Weights of a small transformer language model: LayerNorm before each block, tied embeddings.
Each number is 128 + 32 x the weight over its row's rms, rounded and kept within 0 to 255. Layers, rows and columns count from 0. Numbers have three digits each. The size before them is the row's rms in percent of the matrix's.

# layer 6 MLP up, 640x160, rms 0.122, rows 440-480, columns 0-79
097:148128102101145128118136202079179087162136125146144078078093131094161096117084126124140132147112172098166075144153034092131126119133097100128146147163136155151132101127120117130123135135129113161083161121221119170128126203076123165143086166
100:167103108077196126137134119104063120150126108115100166143106113078157118123149137143074115122107125127109213068148115139116151157108131149158116110159127002136166135149098107148131158047082150160151116145136108103104127160140172136117147091
097:126131046178172126082154102206139164158145147093199103042114130087057187134113178123116104128127156136121153162179121138127156150135110106099107138145194108111177129159139139130091190180138154158118171174143133160106169121170136104146105145
098:185113110118071139178123158068122116114141110131106179154184133144110167162120137099049088127125089152148131119138137061165107190202163130096087107091182121141121124111136135125105101176160066145048122103186108132112078167131135140137139126
096:128123162123154152121155063147104117152086079105174171059124126102131137077181141116101166128114117130135174092143115152152119152169144144159117174143125126085154164107116146088129119163173084152149156142131145148162116125138109108211148109
099:067133127153089107128132100174098149085072105180141186133169102120095148057132151202131066137163084158119143138220120149106084155125154145166108100093160194170126096147153118160152021118187103130141181110083085134095093130107154110147104060
112:184111093074085165116173129144166098095177053133160125110090069136117182183124140109123109104125138098164129170109108096153155132133070126134125110228092095187199147147138078137199141121161130137157117195069164186054150175094082111161110153
102:130104141127106088135172157160128129140125173100114132119136139154096133091125121065135120170087090072128097074103155183121173149114082104085121130181123145148110131078131137133066155138107127162145172112086109072096108131146151118159108129
112:085135157142115095212161144105131123133112200108145064136130136104164131069170113127144142087063160167170166069109062152116153097127142099197094156084136152135100095170075109131172131160179150152128152137094121168077134166140107161120146078
087:108158127153164070121081127147064236148141098164112058112074079151121157141128111186142133185114124117154094136207121097164113128154171093139099136146177151148151085127098142120147132170140070154125146052132102131122133133111100161140147124
094:189099075149189110134150136108148101129113149155160125094109163113162123130120073112150075153113157126104112129117069153128131171153069103075047089128115152150115067120084124118122087134120138220035123134133145151149121164165142093143162117
098:175086167068147162154095122110152124163160131135160169152087177162143096083134113136134144075088142111108126109134122072167142134092106061097169138079104145145141178076137143112111169135123175165085103124225123107179178144086139167137134114
110:122120157099116074103135152151095155121118118109158120115123135123149066131128077127090119153101173131171178127098120103132141112144179132179117099132134118129176127115099158071132136101145083198120175165125131062125169127138143114116158111
100:139112130172117097112170118168130119133153101155081158074174132192097175221152127108146091124119174104106138151092161194143106124152106091114139175130110154121093138108170209089122160084119116119090201139095130155127082153113054090144116103
090:089084079112125116137121049131137135160132159113074141125098174173163094149147106094178138168060127111151185146133120139093147208157146137063057149124120185139077152173142150066153155168123131131072108082096174109119147167111118193142113114
095:118100102139124158137145086126118083115139128147095095096133106140132156134125148155065115125113142120125093150144125101155049177153081125117114124130139133095186147107234168157145093135093112180117093177130126130139083148116118104084126179
066:227127119081151144136120173148154124152138117100152116062163110145091084177114112064121126158187150079182134115137111123179126103181119154147118106145144106088185135149145095106124138106135119120116132064160113138179133099160092164163130119
095:128102144124112108154099142120162187068177098154093093190122171111097089146064150138112090171145163138135137139147086117169204101101079117119106083163152190113131109108102107190158141152134131172074077149166115110088113105145128153125123121
092:168128124137131129102034167147113184137139169158114089062117145132119105150061097138154183160164106121150062181142081135147053106126102104126123098088128151138143143085099090166082138170153126132182137173155192106125085124103161176119098125
099:161097061104148107126151148128095103171094168107143084181072119166076092120076146068123140128083128130172117118089127099115130051125121117158103140078164145158128126141098101120122176147143106177144122082104091105134177174176150165187124132
088:092113099162130165121105114097142183176133190148074098186087121067171097132164141130104110190108078110110179121159052148144147134113141137157145131163139152068140119170139101089136153189158083152136164112097154164111102144141109083146070156
102:125071152126187145102154149157064126069154086149123151109188127221083112145070106046096184125120131079140177118113119149181124153109118103135085127162090153130102100134179138184103122111135122172046101081124099184146100154153110116165183107
101:116096153120154130106100119157048074082090141148172125109157130127095066152133121078181142095149129102111181104173097066133123121064137145164109061112101153127157103158152130123097115201098136155085169126141186077061182161099162039146116128
094:181112106114049087118139037106128144067165180110114170127109125119136136150211127094127118135141211154167155122097125169160190169145126120158063118165102093124085092094152122118148104121134127113064104174097104193114119163175163155112123075
107:153081108138145105095118107160200102069153141144193181141161185127084094182181112100130111129079154095077097095101111120145126135197169156136154126103094092145061159086164136128118112161119120185169096127111113143104170142153094123142081138
091:180084124136055107076149143145165145125120136136107106157132092129142101164131102110155186132154147121148154170157029103163146198161127101163111148106142113159151139172082147091140147146112065085095084139160172146112136164116171177165148127
099:162139065089114062082100131143205107150162106167165143123117116085097156099192172154128147090100128133097107048111116162155142129185101066153127110139189105161103171127106104136159093145117157170094068107147160110097119140131154096122102141
102:097126091088153135107150118168122144113180104167130090091155130142176202073141128135050100113111129157120149093077147114173135129148169132146146127112083179149191078129131115134168120163126104186096142089145110083123142128136143098136125134
093:082136124113063106142099060138170101089107158175140143137097111127080120149151194112100124103168158144108136151149159107102150124206099111088121116137114141120117155135087115025097165147142170122188111125141175132086148116206068147097139149
099:136079137116122120103123122082173131124154094155146138117195120089128111151162118172129171090098154075075106195121112132121127082215165097048107131133199151142113120173149067063139086101125131125110138131147148178136145050180080096102180130
093:122127122107077081168112055127156103157150120165136114134106140145134129101096107114086117121149181089157106094077083156168098167119139158147157134190181045124114151143132113067098175150142151106105172106149133142097098158145150183139095117
106:147126083078089116164130148162144156167156164157102106125070064073174109141098114160130118062154092131180185146150113053157182121125117116174159148155126137137123206112173148144117143095130173136123119147107076109140193118113091183081086078
093:090095125094127143056095160167059116065157165120133143073112150150143091157124173101166125113075121148147164117133140141117082097126080166143111119150113149149156133124111167191098128150097123189109172183141178098163127076087138074093113072
091:140110126139159100147144112131130076118153140159146129147142120131182174125229147131135123143099180097130132137183131146104166101089068083084140117151171124149134155121132221134191104091043126179138125126173123149125193089125160126198120155
104:141126176150137191154103112140112096136141095146145170115149136094148092161103110125058142163120155161158185151117145111140202223114076119142136170136103070137123118148161147146126141097181103124085109105140131117135094159150106099233117181
095:108092114102161086128140153112148186121083146093063148136128113124152096118140113116100171144088141189106133117152151054123128156122125088115131127145143128119125151129122169135192139136134131151119126064098127106111112139100049143178166070
100:164111165147161171197097123114100085127110093168096119084142141091133091096094167139116093153139101116116126117114103110156126137166136131040114109084132099140134166160165095094115073138122114134072127125131150160143176107200114085216098121
103:095085149100155130093100123218157120164168079139122166039129138138056141129107164133149136175065168056056112173149159179162103166159121143128195089082173110067128095175142181108168102128128123090083143136141141123132148136163074146152140111
102:146130126163153104133140139152142159167197126135181083129173143095125123119151066139152117118154145143197139072141113083072154107113125181121114135114137138084123119054135134145067107087171100141077164178138081148142090151123203117158185118
109:147131116089180175084138066179153148055135087134165107116137113157116121091115113188103117138136120178093132121104158151104113116169123097093135100145153132128112144100139161179076170147168138111085066161171068087102153089106138125127147186
093:102102116154129139188092136152131159116138142142148106069116081141175161183145142113076154138097118137085146114167105150096143144203190146185133090160120098116164222126093103133124174137144110152102105071178146085166135133112167141112161130
# layer 6 MLP down (transposed), 640x160, rms 0.101, rows 440-479, columns 0-79
089:108067183102099172111069125137152110102157112143096193132126062085101155110113130139173165141113118130128119086124147162069194129130097139114158160119084095121099085193122111120132155095135174118162077143091134079105135113141084111159180115
093:122115107117171139129174153067095121108093096083124102145123112115120144035081156168135164085118180153145116152143190173115153148115128089114196137168112120122153155183129081121131128146137173122162114189158135158125147150200151090163180125
097:115182141110107157154112106106032169110159116108150161093139058069094102122063178106108094130142107073097151092141080145127075081066134117100152164101101050129126152131113115101167157106160196134131129065117116143100148081111107162098126148
093:116100181097195089129170128179176085084104180127084164176133104160118123120136154115148135164133111193117071098137128146079170129120151086092123100066085195129097113140090141109172145125088210103103100158115194115128082078153187119066133101
110:181132079128136134086100166079128146123106082111115138166118157083109057109114098092089076181106125117214160134182163069132109164112113059128108142156120109125165157161118079132088117084151168143136173121140146215154128116116144081107144120
100:175137170159108142146049146135173128193171131108090131133068150152147123159167132128128111145141093106176081104122115081098144087098100068119179174150138097089126146133095091093106133117137117129077137097134156156151125119165154068102115164
117:079171153113128166081106164153163122098150125058102179081103131136090216120168184158103193144127142133133140139067119099137106155108149142147079089164052138102141091108105124155106100137153113138164162141138133137147121166190118113111115057
096:146137112139076147112117086090114072101137059161179114110120115141156065126187194107164193090130206098129152167082105114093127113190151141173112181143142125129098156117128184170212090147084107132103116114118109127138126106095140139117150169
117:153153199132040118088110138084105111094141167118105089161116101121133095189196132170151082088096093117073143103111119118156188100184087104119154139170113101098118084071132121152146144065132041129088127145156123117138101114138139188138107151
087:115121120096109106148116095099123102145152137105102172102124166174153182149070132147152148183170131169142145151100183149043141101148054141099199146128169087165122103136135133141126160120133157175138130163134097108095175102126107151157088179
102:134148077133150189080088171092103072120120208077167141119091102092131145132126147153107128075148119164163092131115116108209132133137117165131091154129116127154190110152123130095143171104119043114096141118161130152124135099126126156134149142
095:155161097083116109106133118162136122130125119094129128120132103093127188128175110141209130097188139132149159122136120199122134115147104101121189144163133127095135072107130122132195136097101088115161115212142112069161069138120100058089127120
115:094094142097135133115136106163074078129135110119152158187131133158160151115129155098133149126174061127146113091090163115142160140107123164133172118077113100127134172103116105132114112181131118148206104116174138144105160106126104096119188162
100:091098136077141172104136088077165129127165127112133082135061115101066140150088096080135145111105146135077190111178165170102057166116123118123163161117140184162181166102114156109140096104137121084190151128168134128136151049172153121114125102
082:109163154190172109117073122166084130112133090093165104103188144074115148109136149117132114120145158113130139119132228108076125136145114123140165139133084096169131124175129124123119134143148181142221113150134136137133164155161141110081136139
097:120188093220133111124116138077152066122076160136086104104112094085130138109132119103096112128126174121116112096112111141158155180139144098132108175154124105130173117137097115058160116167142171138125183131173106107149149131183132141123161126
087:076118121156111136139145109128112135136124147115167142117080122142096152097126127148114119149121135139134122125084150134150093090141156148135141156116059099164115121152116173148147128115158141130000129121142156163145112105111136147121164142
088:087159153153126094096074178111087145128132097102148134165127108167089116123144104050090082097185094161174142156130141072118141121175120139129167180104118085083140143141154146153132172116193115125194119110084169173127153120154062099112095125
097:126146122131173051067108180148201165135200103156121151112164160159125127144149055135117102099100122089171131182171115053138161129122131148137101157096086114098102082123091097127149213118105091169174145120111136166111165095146112110102138100
097:176107139134091128129111110143083071110051128106134119124109097122111109164144103158163105113071161162130125152119172114155133134112050165081162103178071132176114117088110168135130153083110110136113097126099149132141161132071114095047144125
098:165140117138084178140176135140073155098091207091130160085121117147107101160157065074164061077130157169144079170138121113077063187097118129125080111086109118141063072132165136131086144115111171122078103168141112114137143152103183097116160096
094:091125091092100087114092137101141083072158140181141119091073147095124123110124155088164103129143091156121090106071097218136070149190127179158132117139151138156143147134076120156152152154116174182053100109154158101161137096114130149127123127
097:132101168146141097087158126137122089097073101089145183138155145109169127112130150121197147122064110120123160123105074098055146155135176119085141136108134152079155172108158109136157116206146113106148125122140229163169040103099150106147155142
090:095132144124196152115131151150183190080109082145216076141202119127143072091152106149148108154127083078150103112139085115086182136146175167135184112136109106173133139129112090164161140161064095090122128095086104074108155141146121108079106136
101:119092152120109103165070148103124092138086072137134113132133122117146107098145206181121118132130091124165152147120159097141132088134157134171117208098113145084145104133103064134086213082136131095122094177169066095100117203115124116179083102
084:147162175099113189141121115190115106168132140154110161083090157138088143157167092134183109112083154127107116125189142132150206124113146138147090111117081110121126130174134140086170129084047200165205120135118173125136135097150164094131157104
100:082087104168098129166095123092158145143105072145172053106052110121197102123160146166080108141068125111121176102137114130106115104068157173108164192140097147118151169129125095145114115104112148091109149112132118072104129120116115144061139055
093:143148097146140145173076135101115118132187109127200151140163116102082146112149119117109138089119183144165114111148136169156099206115158125208108065144069178165147150102187165118159079151151114102056142100135164160165148123157105098151143093
097:122143099167096142077135144131130150105173161125130157136128142116098178104199148208129132091109102140098123155121109132112177137146095142119168187084088102145116082105077085127177137096112128159168134122114113123121166148126103149065131131
092:128123095084130176134151099128123119109175133093189117167108119142122084118160161064110080152156077183188130132120160140118082102135091133164122067128174144117144165167074149122113138139090144155149084118076152171128230114096127095119158127
103:171122102119120085148111115074177115139149129084016120130137100074079152134096155107139139119117138108111163102109131131124151169123142152129144136120120146049199091162118091108066121115078110188122134105112212196143082118070114123122095106
102:119164128139051133138140147081124154077108157132132168136145125145070162131082016147142125111151112111138108156165058078123098178207086111128104092066177194172133134107127134123103127091131060155077102088085103122161115124119149129121127132
091:142179104134057059153161144135116190250216060175160115159120095101087142116078071130165158094113123090167114093103073134171105150117137172123064171124156082105128122107179108140118133058139154141118113126114111122098196132121123159145123151
086:186127122143091103148135154128120101101118151111160145103136139110137099177101091131082075105095128130169184138113125143099159140156109120050187121119168075082145144093139138115201179132104142134191095119151089121117077133134109149118114118
111:146068085130083161092156083169147125081136145122078141145111103115103110168195094121119150165134096084062059110075135123121119087095099148119096150136145157111106137212150115197192112140111102155106079127120108158068091108081111131151164115
097:074093111111133152149123125069137151174168133146095109092176166162148169122138165144118150145137128071158098124105134107191125174127094150152113161120084067069122135165167120156127116132152148128150051181170136138108124194149162125078116170
096:135130153161138085143117179154141158133125111122100125199144104174135095191109074132179117104124131152151088074065127208144096083146153140159096129122108150159174152163167090121065161144180132124175143114141098135116194118080106127123158125
108:089103121173174093126085144152119155106082101180164143163142198117143171125153117152180139101134110138170160166183072158085126191126075095105142084168139149152132147158108097136134147145129190099178148170127177113147069143117048117113106147
097:107129108113162120148153123155155114173159093140113185149161120142090152111109083155093144101103131084221169055163170150187135129050109136145065100064077082131178141129171130169106145116084185135186129141121126118157168151135086111121171130
114:129112169132122175185136144156136154108127129144140127186136118088127131121122148142156116171126115103121133174058159152113123091078109070113129082126111171121142178166108136158119092117114101112171144158120169103137094135100164129208110162